{"norm": "layernorm", "norm_place": "pre", "parallel_block": false, "init_std_qkv": 0.0272, "schedule": "wsd", "decay_fraction": 0.676, "max_seq_len": 512, "doc_mask": true, "dataset": "wikipedia_en"}
Each number is 128 + 32 x the weight over its row's rms, rounded and kept within 0 to 255. Layers, rows and columns count from 0. Numbers have three digits each. The size before them is the row's rms in percent of the matrix's.

# layer 9 attention value, 512x512, rms 0.154, rows 410-437, columns 256-511
099:133139123160183121118145100152107124094120095085103187163179126154161150106031138124140102149182151094137120129146136065086062117174166142119059177175175112161133086156157179145156111126108155153133110122112118174148135112127122126063191136112080130093089070151078153193098091120161114160139097117133096117157160085162119143148158166138103126118108127135115076132126174133174101081063108088141136148152097155117153094174147143112109155172143145124058130085163126123144135109054114177204116135119085168120092124124108141143093120076120116094126097177149100157101132065134120113078172123174140068113116198112164142113130180083139108122136122122117166132172093096119129101143160122084152087056125159169098169051127113169133154105140082098132087120118070155108140138093121
098:113112108154121094145090132144112137152115133148116129131124121068129154102095136115132134135124109147112152105086177076083132137084154139130208125157095104128152170162137111161163104153044133122116094104143106172063166122120152073139074100124062097135152143156054128102141118159097107165136175125085140139187161125125191179116149133145125163107170132172089152124159151102114110154152114106187100101175113126108118118101168090118143077202142120106050108115165081105115093083137095166141142138112124140164086113097067117112150176136125122088115093163171105137129104080102130094134110110100135136088117131154129114150177140117083109092098072115090130107184107125084058154072119096078107071132154106200122090045149210140138091127185116123181103142115138072139121100133125
097:186166133158119175126202149124138111062122147147117128114125164140152164108076113167124124109096114151121109083084155113172076107073094140140090133091049124106141114050171110074150150161164158075116153075158141087190124082128137180106168161139142117149190105134134143135129088090103131117101127141175163110077117150082138125134058141095086113134118117072148116143120123127195116136160129133126131146077148124182158141142118134168143092064134108125097104087191140107156116179144099114113104150136170123171166161172156134130155118098127099196153149106162112073106114059148109129098117114069135137120087141177106111134105205109110135158142151135053094121112066179166145083112122167108071151112142162125137125107140110113147110153160109077086080101177158145127182137150109
094:154125128128105134080117138152152087181138051084063133156136102123083170143178102079157122097121099174109119136178121092150163093111178158120142129097062109112106109114149133113143117078157170123131127163138109145105143131094206094070077094125072140139099082121130106129088148133181130130148070134151131168088060169146055165099128122115112151098104149128131089147077113181142141131146108056167185119094121131190098127099142119138127121125150173090113055158064119109158083096108134107136107114096183101105124158162113099146164121120035132103106106128155105103141111130122164120117168131173046156112141188151156075106159150118144140086075136089127117143157168068110111172130157145110098161087169153142143122067126125042137110132095089110132136136100141132123132130084083
090:122104110146133163120131103177137158156120159132120141061120116122103099102118104076144092156149179125071148078127111085162106154120133181173135144131135150182152130104124163211120126099067117171187162097095096136140143148177142149094162131173126159092071141182101161115112102121116118100137132110108125075145169117128133123152088052075133124059119170130156162108047114137053104133109120105141093094125106122122168103021126125101130057214163152139114118180170142096052144059087132113161111103077155088129132151125089137087141150124157155138117103141144112138143122075147118138133106138185125151090118121113156172198148163101179162148068138167158129142168167106161149114124158147116128059089135149127111165158136148141159148074122105170134144158146106124113123096191137
089:157096140110119072163143212165147082098181083087123185110144185160173104190206147154147081127089113145142105110093108148098120118120126097104106053149120131126086046131157101138101138116157185142170156156063128110076121148137058117179094075156175138113077090105114092138142130114127129085110166096143077161138148105151117165125131128126130093124133106108113136146108098148090157087136111178116115083133175172072135127056083078122142089193140196126117125083089105085123166159130163150153207176168096089106126083116139149116137122121155119148089169154162130126093089137125142079085110143107107112177120102163119122122114158141166135171101057108161141101140128068154132076086162124176095166099105128105117110093112097154124155200192113152102113143092105109184112182158116
099:110106121098091105077134173127061158132174142134177082089061167138167091135197142168100147092152091243132103121173098168105111120185171131160093111098155097096149082130127180089084135072135150116155128089108121120135092113124129078089106137103123137171153149176131116105073126100138107100149131126119174115151168180141121098097153139156196137110103149120168131121101092106109166119126158125060152189126154135120156154103121145161111130089150120165166114138089142213108132219125134149162006120116168107154151099075128091132144162095131132158070121170122146141141134057188085114147112097091175101167069111108146073167139110102163102132164122146089144119119116119125142099154120135116061133109102131111137106241101150137093126115156176175106113162123099116166121146104147
092:124182159086104080135123111147106140102124116094132131145178058112133106101108103145083125114123130061111211155101126166196160117111209189092097112116163099142132114132178136119110067139129075134170117159132158127132129212185101109148161118101101122174095172177133103142170179114097142074115130133157072145170175084142194164096154166130154139190075152175115175110124075083150098141053152087168087128114141139125126115108107163079105137100161141124165148128169107142166129159082121112132146127148125117166125135130100135137134083139112170087168107111115116101151179109149122131121110063148124178155152182135096101111137153100094123159163155189188151135130075176091142187095150112235152151092102147159174147180136112062136203130098129153132175120095111116133166136124108
095:200144132155128193103123107159094140163174114121115116053147128191154099189081097171114112140159165131075124164073105050169115160126121090122134093104151166138144111130130165160190127103144086147104126171132114172149116137120123109132111158122187117081142108144100162162106143164101166161173114132123052119097120115114139131156113097120107108142168101086140131178152187145210150116160126127070118098115094122063119063172187125142145152119120150083149060093122145089188138158124132153096097106112161136095087175136127131119169087081153172104146112143151157094094038109082070161134133147114131117095131147093161128144182108163154174109098132115169128098125120164100159074157223169186106094134142109141125109139139144109097115102112117091167134138127103110097106082116160
095:136137140157100046131166161087121086167119106125102143125158098180151086100117142113089105091123166111153103100148118158140147165060039163157086158055143122061110104169183115121104123162128136083161080120085123126080115112145104142150133159112130139129160171139112093076090059128123130116135134157144114184114138119143098068180106110106176099102147112101115160121124098131087180080135113116083152102129123159194153107095128056195128144133172068132158087158121129105083106091188150114151074221139128107123143120174095123126126146144112142140140127121093106131132120181114130172086092170095112147150121110087166132106144103135151078113159175121139116103073112126218147084106095090135107125168124160142105139063093079155169134086161142093148112140135105125113095088152157
094:128202227104133121083126144159174128170124149116138128158139132129085116133104209156154159131164159187099099149148101099117110154141170116091125101121136111079112096141087131100136156108121141098187111117129120132150116152143174155151136087139186177082196153180176121106096171123096112148111113101124049150179100138146127172124155175210134089150083157072108119193088172128158102153162105101126104132110080078142068152197170125125123095096146135119098105085150176181121127203116144036151106125094108090167116165163107128113062143105154122096125167086070092147086076148134145134129082096167150122128102132124179085125149146100119081130144127088155135172076149099159130136149204115094162150124103132107218101114145111138149159126160200145114150144103177141165140074105148
088:131182158088150146161079179118127147088171098106135183128050119104137139120204146091095150065150125101125107152138136162163101109102175178160124095079160120134071133045159151125114124092137152101171104140167149100112130125156122143118103155095156128146051108076141114110165204118107151137154105141099144092216171113109139077168078109146078146129116170131127136128139118091146101102130166135146153084133116137064117118141153143202156144173080097175148177190167138143199168151114083103183108130121105179110157109138108153148136148121101160165031093120140211192165080122129117183116161110164122106140134128185140156133121125101081191143196081120099101078119127124149163101068117133093108175157105156168098167142157082097129113101123087150085153094090188132147079110078124
100:176082050096130159153105098110172177216060142123112151138111130142163114131120133147146206114112069114178109069131144138115113139137128149156133148158080158116152149096103092165091097098097129150119127103158098133161112115161120133132099151158135144143120183152141149187111129115134139116098175100080156141078098166123146142104167176132128145125145163096130180089114128135099078119167108101151142153208140139205106145189180156140116110134128149079114160122184089119103130068115050154182118108208149043106161083117113107106100120053155099117107148139127124122103147117126159159172105175142126083145126096111138207154144121141136122118088087110136159095145182143090184194135147111124071130120131057156122079172146186077116131158149179131104099125106128146209151084120159
090:156152125127176107134090119137111118109110138080172157122143151102182178129171115119177156136143104112122122143061168126096062129091155131156127084156137137192188173115124112131146150083157175053153147108158157130123128188150166136117165137122171159137167098107150091144167131076153106094137160113157123187172132120112125105163095132134188101130092108146111159089161089088142115151173129148098166122151134147156150156120112127122117143115122179096085150135129150088149095165082135137138062055154153157153112154175155110096079076157092075117176135127148154155127078078083126133025144098100093080144144132149136121137143155128104141062144139170096124154095182138116108104111112103116148146123047165120092104131087119114159142073171121175131107163166150170122119110164157
098:181147183109146111164206034119104133155120142097122177123058100179176074089096163115115115108134101069093119123113197123156144154114148119081118195045173100136097220097121152141112184109111178136122114080053123106157158127083079140135090112140103129139183077166121131145091122103096167152169164117124156089143164173191126156173089145171159129145155218107163164148196131135140114099098124157145095083169127156153083148152156167110109164152150115127170183122085062162141143144137152144120094085148137128186082105148127160168063187187155084125076091077139153132108114113061169154094168106064174115143138138136134116129096095112141140162102154115166129123167134079096114139124099129123120162073145108146119080113150168177102175145117104126138135147157166184158108157126115
092:156191098120144158151133086108174150092117127103175167121160139165142153126108144214108135130117137069147095079120138138127091071183158149211120125141134170138164092180158167102079107124162146112134146133090159100117127140178104146072128144124157187145171103149082111158139059146135117089034064131142120053145157075099117123181183153117165190080104098155112115086130122110107094147132134117116089073102171157099118120164169068107116101166064082100051170101125135101163078114104180062078121092168089145150167116137086159144156153128159077149157112138150122111142099146161133210089130131093176180134166145152116106125132169103118129087102110116204106121067105121102105106111109127173094092121100105207127109157096131107063110123184146115144134135156072147108175135158116
095:090141097129155189087125108150170107182066102138145146079086114062103128096107125173148154147136112153184129121212136196170152140149171130163071163120138128124156096152159114203094173205087147145109076205149108147151101154168147160156144081095126138105124121124131113113128137155163055086107076115148137147133097178119143159187136151138107163074116177171049117124145150123147121108149108090119092092126084124145108152106189119135079096132173122175158121097151147137144124160108165173188103136111118164118174090128080123174111131106102141133131150122076117111150089142199142101206072130119179126153142109145117082141130145166157107162138125119146132128191090151114117141135146108120118161162086122139161128134092096136186168127098124114142081096108133135120043097106140
093:178111152130120091073188098119132073085170106098142114132107117118168100106142158133153157113126104133154103156164156120140118132132134169131114164168141168117168125126123179136141133102062116110179132107126119147123141173157160113139141076215139153135137120130109109141138112167144134078128125106108147128122151120093103171194169158127140088188101165127110165101099101105178168106155096126119104172079103123118138099142156095120109120134141069070099146148142186132123071136130116118156132108146121122203167103151152136126138162155131155155093142186116097088089128129200205100115085090133159124094081108229114164128135117107140100134121202148130115147095086158111146073155162080136023111115051127163150119208105077147135161085082135149050169123134091125153109108152125
092:139108018118124181090178096126175077103080096127111100099112165139116092146130123169162136122112069164056146165219161140076096154165106108075164099144136155082157097109084117098146145115117123154058154161148155127157112119104170097071162127191172191137083100158136107125164110113177155170140144139156186084137105111132125108114170106073127204150185140104128107171117086152159146154113160151092201157137181114157116115126094145086150113122093096142174152187075100210120074172165139128105132104096096153121169099118041088139117085135086043129121085103167109118110114133130139120110155105119158140174092124079159095104137129079083141074128164169113104137122125163114130113097159173119120131124144166158057142133172127116108091165150145107095117105151149137103162157128124
092:137152121143148121093132136100114125123133093150138102117132200163133086118111101083170100105120109132120103146156182144121117099118128153103091154135094142102139144146104147151187148156175075107118116099116145144115121156106088161145119113144145157064168124097105075148114176049132133114095133164124122058169102093152146134144154076159157157179107147112187088136105136105158177080069145157101160165104141114182143109089110098145157127131136120151125102131139129157149097153134118141190111118073096143119123102143111099093068119122115112094138147170100175162147066110108154130146097129109079094121167118137144073146105159137135068144112168147073170111111095050202176067178175112132164115117129148168077094075099155148124130147136088118045102090148134158096139145149148
098:122133155184149090124122192111131206112139118189127177130102161192136092123090185052076117068164081106162118127111149139110140131155164141139151132135137120097145116114148141126142178136128180107157120114206163183113107132093150139156112153135155076075175131186173112132121141102169093114113119143181143154125153154112138124129136152168075095191108063108086118131103109124113056139110105151047059115103087149157142079136150141115163119133110101124141080092137137097106095103198081115099039117064131147125224136132135139134080139160190158141153125141076077085097072191171128068073179126139116066142094151123122078158116151094134122113101106135155087174126141090154158134085142045140135158178145115103088134094163121106100162132115135122139115145140167126157131148138105
096:120136082106121107171124143118146162171119154225148096111134113141068104104105158161156102123145118085135142125160194134118122150174106123110081096170145101168114149181142123186101128124149158130120085065120118077157134174108095136119156106114171152089101127156128145167142166072179122125116152151161091105133166136128128082142146091161159151137093134072089152184102168120164102136125162102109084081147120119173135107116096166118129102156131181138125155122157137171121159133083095143122153075100097098106169149069189093119136100090154148193100142116140134137083176140146163077131159107085157044151076139144118182167162151167161091128076163064161150154137169143138121133118088138114110142152108153130125159170149151099141115115113101165071129182149125152135183098116090
094:129072105162122138184085120118165121099120138116144181142095046120104139115139155138141093084157144158095204119154195130072103098102120108095086050117132157090158153142118111129164127112111131108110167120156115156177170146122140198144140114095131201120123171112094183164133072149129203086080134109105150141152123144139060135128115126126146161171192101091109094153158119075135104128084101106099122093194123164137127088145116109153152138089172073154165116122127148128109083098107121088080122126094085171110168104112144166139181125148163149173115115116079132187166118079139135141111109128159113131163174072164116161205057126120130158146132117147121112049121062138182074104168109116118217150114118151168106146173088156201133127142101119116131105111129152133065107103079156
094:121178150098151086106102164141148178079120206066204149123125111228107102083135147086123163109178139155055151118087086122152187112110130138173140121114149164136137088116160151082098146097103139119124159151131131177089113137071139168171141095179120119140126121084183114113150137125129135167066070139152104154150181126110136093168156100112161152109184079052115135135100185128143100134114133076067085137060099054108165089131155093140138118115126118134067143110130066132145115085095096135077130108074114145137096163150106150080117113129146096121105153110128143095131091133111123186096151118168108130153128149132180111083085175065140119168173193140150137171100171156191167124118155152124101136156125122107151089162064157148171141138141135084153162184182103093116148137097112
093:177140093151169105131115124077112102124123104122116151198115164127107155089175156186094131100122079071060132121117180167074159124131101169145107070095132131092106149109139168106073125132128109150109052121178091078195166199121136150110085117157067138179119115170185107100131119154103114109166077120168133082113126124168127131078130166084153100131156068141157174141152132149144118153151133134192187187102093134185088155131152182178123071090108071123164124117113105196073094104133112123126158082146135110198146117136075070129171138148117105119129125161143126082128113150095147067122111122098091137152149097111085099164095149153129095089196146153126089194084152160112139151119082096176120136138104145134092188120090093098108173122111191095071121096130112101158112118037107
093:121155071150118039154119196130149129155113148194138191074154175117100183107128082126201100156101129143155103147144139150115136174112172153103111190182154080161148152093253151121090110173127137092091174140151181162120143111153171128162095158150090122214082113159097079100099068119124110174135106129094140152121180133076085090093083158119122088111114125115114152121117157131087082150120097103125119113142107113105130133135118127182121104112118027128067095109170111109128101084147102160157176150076129128061089104122141136142112124143094161117101095106147133092102132059150143141100173160122129092163093139130069122115172182124130100152168156142115163114131160126183066126150127132048105098191116114154072163175126140158145097216138109195148093133129129123148125130077134
092:129160159149077128163098182058056133105166146148064203143086153120088160130146148127143153128129086118131028181135131095157106116082116091109171108121116067101146188151125078135147112091165110143185156119149145114142106115178164114061087120161109155234185147117189114112157116148163200128081133106160133074147173162101141117193087124131172079173112147099088134069175115184177110094094113146101150113143086122099153119098158114152146168089121124071129179120121114156168101112119124144103172149149106117037159153163093179154201150125098095120154072098167182151181082126145088125131120086126073118127134089107110141128106121116110085144163053155069110147163106115108099139145073155090134182157125162109067145130184148154099116132082093163128142172139091092155107125124119
094:146068090108169128119169140088149133114139097140149149098135156138086175196124115175093124111118147164134105072142110135125126154113198105149136184100137132120140147124110110168153114075121185129110133148080134108159126033162072146165178109081105085123123103134075148094093081130117128192152134103142136128069164102157126151133118184127215094157160146117183106112054108183145218093127136086191080147128183116126074170073085120137096143140101095090131118079092104122095156124152142143134124175153134170126137115130136175152148120147136182102156113146121109081103150128194099137084092123135150147136147133070091156131116130120151151135150142157105115159186073126133127136169153158082065144150133149186152174105123163083172059158152103137156090125086098071131145077160124
# layer 9 attention output (transposed), 512x512, rms 0.14, rows 410-436, columns 256-511
093:133170121115116103115111143125120100116154116145149097107124182123151120156172102154174054090158151151167106179118154064147103123097108118124112089143130086147123147121182161145083160154078053136106163110090111132174152096129116151151092169083137095143103110146143083104151150110100111189117122112074153071100128085161112155131145121117096163131173143110124136142105146193148119145181145092087101117155070075150121100117151096172125111078117076180181150151076129181140107076162091180111086127085131092104108117131073082143129136126138121097080190156165112128093172149119218113164172154144150121197134154077175112106174128141146096157160151143164111099123085106100087144155176122135103159200156136101131149160145133116163145086165088083130092173114145123107098059126175
092:167109140129159134148147121193105098112133179091149114206152069107091134155139114114120082114128184128076155088138139121100133120143050083067158122159174139108108127108116121121084108098130125150165113101132203125110125144151158166125188177086185157146111148143186148129144104131217159139152148114095128109113136103121120109129125154089122126134086126116102107113132084183092053165130105127138094139079124104102117115121153151083146095067079129149121128089156091087130126098122099210176104129159100130164101158121116160193092139131120159120128129105112114143161149156187169110125100101104134057133218117138125137053102120098133120148098101160095131038100102122078102125144145167204148166127172184105194145157144110155130178145123094067104156106146096117143111134105072
093:169110085061121162117099114072083116140103068138135203157140083122099173228118141136161193157106143076167089111157169185130103126141113091157139111168164159130132143185144122133128070183129033164100099144116123089149123158131122146133124110149149100105098140133100104129185087163185132125179089162080156130105138144111155067157153103128115141108136137159149105119171133114113118111111116074075148132144084105106058198172191129130109134161097149064153128068110111153167107216100116117131108105156123101114145121135157158107110171103120110143178162087129142093134093136123149120174107195164196163010102153078108162165098130065157110126124110144116114129177093073065077095131151153121168144132126110132114106203114116143120153109091082121148098157105141139134093108134148
093:168101144113161130197134116133107110122193178122143123149129138117117105127118117126140138128113131104131133144155095123194134126180075100091153148088164119165128145069201129135128112095156147157119133190112121104153175146133122163134163173084111180146157140132071108044158091142123156126118148107128112101162127152092095114120166077122097095183120110130139158144074215151086158118167164098146147110155222098125103129112120112118044186149148164178167149151142138131078120114087143132172115098131165179161131127110121188132124106094148138078099100097103145136135127148125171088159127164127155123195093057129127134102064107096107120127128130140143094077166144152157116114169143071133132141129196206160125084216129097193136152118112144126116128115142063174173163102155118
090:129144134135147090120147068145146120166125173214182120117120088145146128150144150077191099152084121125145157097135119127170124151148118072153168125128168162111155152096086144164131160082154113159128133175177138104150088126099112100112169144018156185137095175184146083133090108081117052122123102107148077109172068118108168143093102137118136131091146112110140120095178135170164140123152110130121108209114162111125146066151131155172143117180143101135175123112094163081141147127200145117165144155098093151164137143094168137094101125162122093172056142104090104126164111115156151187104135123161186180130163107190133119150104101088093081161136199173102180085172152107136131112126137148156073078134133154137142211131125105106169204141095130104098148127072121077125150164157143
088:155119116117102082125126156192135091099180120051145187160114129134144185115145182170144205088077156070153100133079131077118167142121159123140112101126140159133114103140139170108116113120104145100115152098153129057105164150142124104150145138097087147137155152150103162070163103096121181128153166028148093148144168071139156098125123118115113124159123074139123086174175134145113107120165136155156193114106153157130130116077080115113159102122142073104163158142072124170141090170120138097127166096130084157079117136127145089190139148135175092154094133104209145098109141127091172206128098163187169156067148115130095159133161109130066156168102178180139126153106160173154155142131100100107088107137098119130106108111147170108096079075136164164140153148137131141068096133083067
093:052154060151131142105127180122124047077125076106049195125119155125140128171115164095152135080118036129127122102127140114129139117112094132171192102168119171086159149093079063115077255144125072132076087078055116074108141120107150099143118090140133151125154096131128167085119161131116107156090105182146140163128114118182117070088148057149150137126136109152151089134116098107150111147123174177110131138147107163156181134130099125104124156105099154130166132160108124166153140148133122105159162185117117145149169111112147130172164121108126142148199083170143099150161170069128113150080121104129117136136090088169122136161121119036116163148206186153097120130077140107129132133115103103117100166108074145163162124133172142131126188111068165073184206130114150122150061115186158
088:122106086117119091155180183160155097048111105164100093102154157086144077112199155123135146141139233085078147141125144163203167160129174147157172092150147149067133111112167132100172172153116192178156150145099118071164129154131132157149109188094111116105124159165082132096089096092147113099123100117128097160182099115127177081107104128104103200127133151135130174092118162077129190099106089177080101129113097182187131140065144157135061118125096169087156087145195112122156112145144153152159153158154097175118154147182160102112125221140105062097104135092122147076134156109096106115080128038112105109086165124158153111127131139153082116100145149127057116148107133120159132049150156145125106111092125082094123138128146092122122166108179101181110107130113142097116169110115137
089:184094138130123133083065088053135135108111123110159131140093142150134141065118179128137119102123103096076144063143070161165033167125144144110159092134094062107162083137073192106157120130142088137132181206169148088168114088133161174082141085115091172104130072108136109124105060122125071167141134118109144116116165176135162122094116112133116187148137137131054203147091102097134127114195109135091133219184071149097193142142111134141057087120122069123104142115127043150076132075110144133072168116147132139136157093097108116167144089135120183131153140189156093126151112104119158145085169109125129158140123097158104109127160137113141092152151187172166127138154152134141112134201132140165111115131155167096134112133154115106136121147082132125144108154133108102145147052155228
091:108164188166123188154122124085077131134103144147160099158157104068164105162138112138154144167108165127118147142115137132106168153160181110147101107087151122096161155100104130134101065115110066147153113100105166116123132138085134143105092100124127105134168178112129163150167152138095078114127101120093167037130125148166070134163125127135109130068093092148136149129113179183118184132104150166090147174137160161134076116078100188105130135107157090075112176204098156139144120122166098171093108120165120089116151102126114151151132121175121142157145170157131143109177133039115149110182171124098165154087132097100176124184183176160125104080088159197173128138155130094112123156122175097118127086068114108202078061148151108134123105146147135093131095154132154171154070215183121
090:150110113167099074158177138124117103108112108127116170103101147062144163148171139105086135088114126119102153123087115151182120110162115111117125125160103106118111152165132116116142174145163115089079156182113150146174141119112104093065154178192104123161064165136145165086178192129130084153151135099130122182085129122192113089119118112063140155166092119070152085172212163104107147118110142112140141163138142150112110151151102152057143197082090125142118076119168114149148120045120138177129109110140108183154120103102073089169033213173168139095051113166153123124136108095133140105047150115158112106151149166124155139132113116089128076179153139109140142202118147151136123066106083151162146150151111131128095139133122120119122108169080125148150131174109126182123016104128056
090:094149146136132081115126149177091094179128070135128127087071106097121148127105064113145151107130155127118135102144135087127143113143137144138178181152115103081047105115170103161143032116156152176147132157060093107179232133156160114087094082133102099117104216156087124125133120093108179140130146126156122104093114095149164146179103123155126145097155109176084096138143116170096146142148151169131132128130147127108186081117119123176141122106231130159126171141083110113107149164094192144136111159115094142165138125082147150130145191139150085113156127137094106145105127143134157157129159121089122077039110154189109134143121075160188090146156201066160090133162102174149142178111093144103136140089136062092165113151104119151098165079156132114100084119068091076068125116107183
094:163125166132132106191159155147152041145095110118114106123107104133112162106056069131120057141121115107167111103087136103119134134143115125127135102131115073073087111107084126130115174132128168111113090119166165092108181093090125107120152135160127154119099139137136096195101153094069085127091107154191153127066070176132084152188109055116140128141158115107190095109122093107125106053114124125104111178174168153145149100122106104156159110142130139126113077165156136145126113182113128154193153093083126168194120177147117156147128115082077162150122070091168156123115132132150042097204110125119115101033107109157122176121102186131229094178113123089063076172150092164135098113133074166110154092114147106172124129115142157153097106159155129134133135090110146125143114143097163
089:060122114101113121117103124162101154142134181197173152136123153124162146181148153112086142176128138160150123149100173135118129110145184136108102075123155143058151121150159094160150125115160105102069148143145145191128164172111108153123129122149102155160167142146186148112102143175213090176147126095180119163108145153123173115145091177182107096161145151135108120115130149137139091148150153096174156150140053171148124174079116114155147155123148080145199110112129131094134167160172144186149090122157194129116161091126075111108131166096168141117129093170148123130138107127095141135049103156119129151106143151130079141176146033155138125148187112196179087126151134186104127100118113128161131102142101070122116093127138143174118111130092122152111096136133201118072146169071160
092:127166114130082116133135149165125155085105147087123160151146117078127182195130170132145080147144137131081163144176113103168123142119168135162188136129187157107080091130130170147133181179090132143086175113132132118118125131100205125124150227152169121118160135124121156136104146146138143181143143189063072131102142149154170114099100078142133145153056073125090119130136099156099171115079131153117126094088106105094138150171162099116091117133172133110117082156131137118066116133140089122091065115099113109134138116144064127145115084133111178099119119206149111104126064068182105127141164111092112149021140112132143060104051159123129126111107117065086136163156185120153173081165134151136061092187076099094182118076093137142178101124154117137150142067112131119121064070146154
089:127152092134081150100115120151129159137062183130077095104138092101171183112141121109138152116156116104091142133096102113090053128099164151109129144225135119122143134150118092158190125136109077148138095135169129162131184120118147111149145145153141107157141103133174164115093186127115158095137171137118110094121148113135126119122071144157120145130164134113096072139122078060154115168134181087145162162132178113135134095118185100173078095142132037087181101142106130095094189180160118130136138080145109144093141095169194148134129069185144091168161150098139133095156130119101093106133153077138112182146074120128090155186110097127107094129139125155129127085160110093177135071149144217103112157119173100144097055168144114141120086162137162139143148118175166096134147091136182
093:152136099140126110105171095108096082086143136101161096104116145141178144100074105101112156116147214100074134166123111134130113074128211119106119122095154142088145118120110110113180208112125138143168088127104150056163129103107095088136109160123146120168111123126089111133130140128127146059091117121167157041094112147103094113102037091089192100153171141127150143174143159119118167068124142078122117178090156135105183084152105081127096156111144184118128109179155144144123114121081082086112096072150091181145180119088114161160141104096085121106129124148133127159195105188095113156073131106150132170160124065103221129137125118102183109111143112116094157103130113094117163109120077114163142130084113145154200121115122095137059125175203130139111152186097150153064122174125164
090:138123069119159063138061135131138111142093099130133202082144140091117094087140165094113153136186139106143156112068101121108170175151152138095145143118157143131161186106168095130130085147071180136080174145097139099139093121120127086170174078135122079164126174140158104095137107166173093110075131154098133129135076119163152101158140180155216111127166081120121133102077168096089152159156117044187120158166107167126149123082101149194152118148159181120213119144091124198133129117087094108127096129127151103075152175128077100096107164198131170121078124162188162098152131130154107098140119164099087129089111128096111111095125105104092141147147130135095127121088104047050171114131142133153157141146107143119146101132135123110116130094146112131130117142109152157076232170105103
089:128176120101095156071102145163084152135171134107118143082084166036098110097149125135161149156106072156161077153175198097090108072159121122152099146136101073127151183107123095126107155105136102180122109119137082099127128123164094074147140151159155176157082147123102099147050078129066137125148132090077145124152137162116152099126121182124202172063148141092099151134098169097085122149105155154134131142128120099145082111110130138152116195147109184118168096142122155157102087187123177091138117109159146176077107109122144093127138141101110087089197161122135131079147102155165112102149149213115113154209126081140159087096112174109109200113171126135133100059086125147166118133097141121149075135156115139113159105129133088092138123164151101140053150098154080112103133095127141
092:095114191132104104132137119122089140103103142080157162090072126105113106103156084126146150082160137166118087166108140137161143163162159097116141101170168114156158128139148169045105132147133147063147134144068043086167112092174090178132082113129101121208139106132105119105141086139123116113182126111106112136119075133166136108098224112140136114104148126129067097087148102138104119084116170121171104109114109148103086098142169114140105120062149111147200157077092110159078119137172097179125101089131123135135092107126120140151153143124122116145210146138148117150180156070086159105090122211110091161147127150093129121127076121097099170107065127099130113174139097177155122168122125073104088113135118138127092111149142127064150137217104063111145127151189147123129122140137110
093:073063146117139104128113133083123100107086136125147077127068182042155162153137139144129165131109169083139193165086186168136155146127128090128140118091086096090178140129109165109152092139178109171103165089131127128179152152142083117084150122153152115144152115129164166091180107164118199061163137177148095112105137108104145142116132130158098096084134071156142103073171173112089122097160109111163126115078085105128083146113136188123143150116069083174138194116083119145096148116118151163072110138148129181175133166151124093084114129099075235089140111118150188138137144147124087095135168085092197133122102144123101164082127156192110140079156142111165071127143117177138182137087121124118167153151133100152148190119134136110138117098127181126190113165154088132104110129129120
092:150057165065127131106112099190163114151120099141073118098099077100119148135170128104113159150132155133144130122162129075072102116109088121169113122169087155119139095161128144092140139124054082085113120158134113138118142143120185133088095108135071139167130111176154119104110161102128154125146105119126127078104110125151156150089159154113143133093150169173138071111114175118099131118086145206134140181159106150112117097128120153113089107128137094108137102094134147110105204058117153183114152104092072135150084147088044139169092079159107103107138178132134163120166064158162187139100133125139189133201145105115135176065133130167177104115136150168172124119126164155091114116180150169132174063148101094148106179082144139156183133138203119079177159144083135100119114122116100
092:147113208097134065169114146112091137133139058114133181039163157198164192108106097153095155156109098077161172066148144099159192151120102157112129117141138117095151182119116105147137125157071148138126114154091095151168148149158128109094133114106093125152088128053184127150123155142135123118126148154128165041089088137138136168130118057134148159118154129106149128127140098136119158141143140119124147154099143153174130086073072096179123121130102139151128089100124111074121125134115128134091110155164131092156135095124137156110169134147142123168160152154197138090086118109109092126124136163120143099135097146157119174197125156133122116135107115151163122172146141181114139128113129156105140146121066082125161173133150133130152193155097080154104105157163183127121205148129115
089:158168149114084107093062190105089103128098173152075149161117118112120150161194122171148129103164071104119126150158162105131113135186105061105086149149132145135191141119142133119111021093179078091148112146080128090193161135142139079136067151132129132139197168158115115176170152103146136172100093106129127078154098084125094149089081086140127132140127129133100126085139113104135102115183132196178199104151105136101168148035148081094115167080105164149056143187160163120146172143145125153093084131111171194148150143165083118078073148108164138142141139156151111147132152086141130187047116098133118130076128152132137153179134149084136097159132123129139120121165124052151106108110145142093154112088103151142161198159100114160160090181110210146143079075139192141124175114081088
091:109107182088162164139169141134110118088109151168147139125159147094125106162163137076169165124201201137108132127134132128134137136165132115170108112100123157083143177124144166097145152104166123129097119142092089186115081132173143169141071104152122127103155101143130168144090141186099128141115157178135177144141100147130163193129092140103194180073183147128129108087132176099096095147110128109152163105205166144120148065176144150126113141169138157141130061104155217131209120177100146088125112176115071178144102138106134108090134146076124147153192086114132130146147164086172126095107080114088104126081114085130174128126143117108074075051156125128091141105122142133173118118110125151131191138104059159117113101114129108149152101179148124113122126116126081133166107072222165
093:134119142167124141117154122100125205145160193130138141117102044114096111105119142140103127108090130062122133173121065133139079104146098113130123094122112119096147115071147070139137137102052157132190082114081139125150120168172095132138137185137130120173112158119140080126118146121119119142188117081109058121121126111141072056156152137105167129067094111128148128097169079171212098151116088087095157110155110127177162097163146115116193087129149148125151156166092114084161121096102064156148184129121181119098081173142111115140121143100085148165134138222181117115113164164141121137160127179075169137176156189132183107107146146118161153058108081127111153114211100110120153119125170173151173153096052140203173160169154104139088109129120120143093151112129152151134136114110148
088:148119089049169138125171158104072126098021166147142085102101133145088107158147136112187076148085112117148147181145150125179102141141152145113187136108131147120198163125111065049155093135087115094086168147079166177060207095112131129113193131118083091170078182131112090099098120104101154110124125176111172144093142147061135126145069155100139110087134143169133175169129151122090157125118120151141106105135187134118101113169143149141145092113173106154170146119105131117130161169111170122196123169140135164120098099162101124083125107096113184124120079160124164154076091133090066155140173032078087086075136120097128158135142140116137117151126163158124129158149172107152190107131129075138185136106175085121145163131092125088121122146136185142134178113134131131117170133127183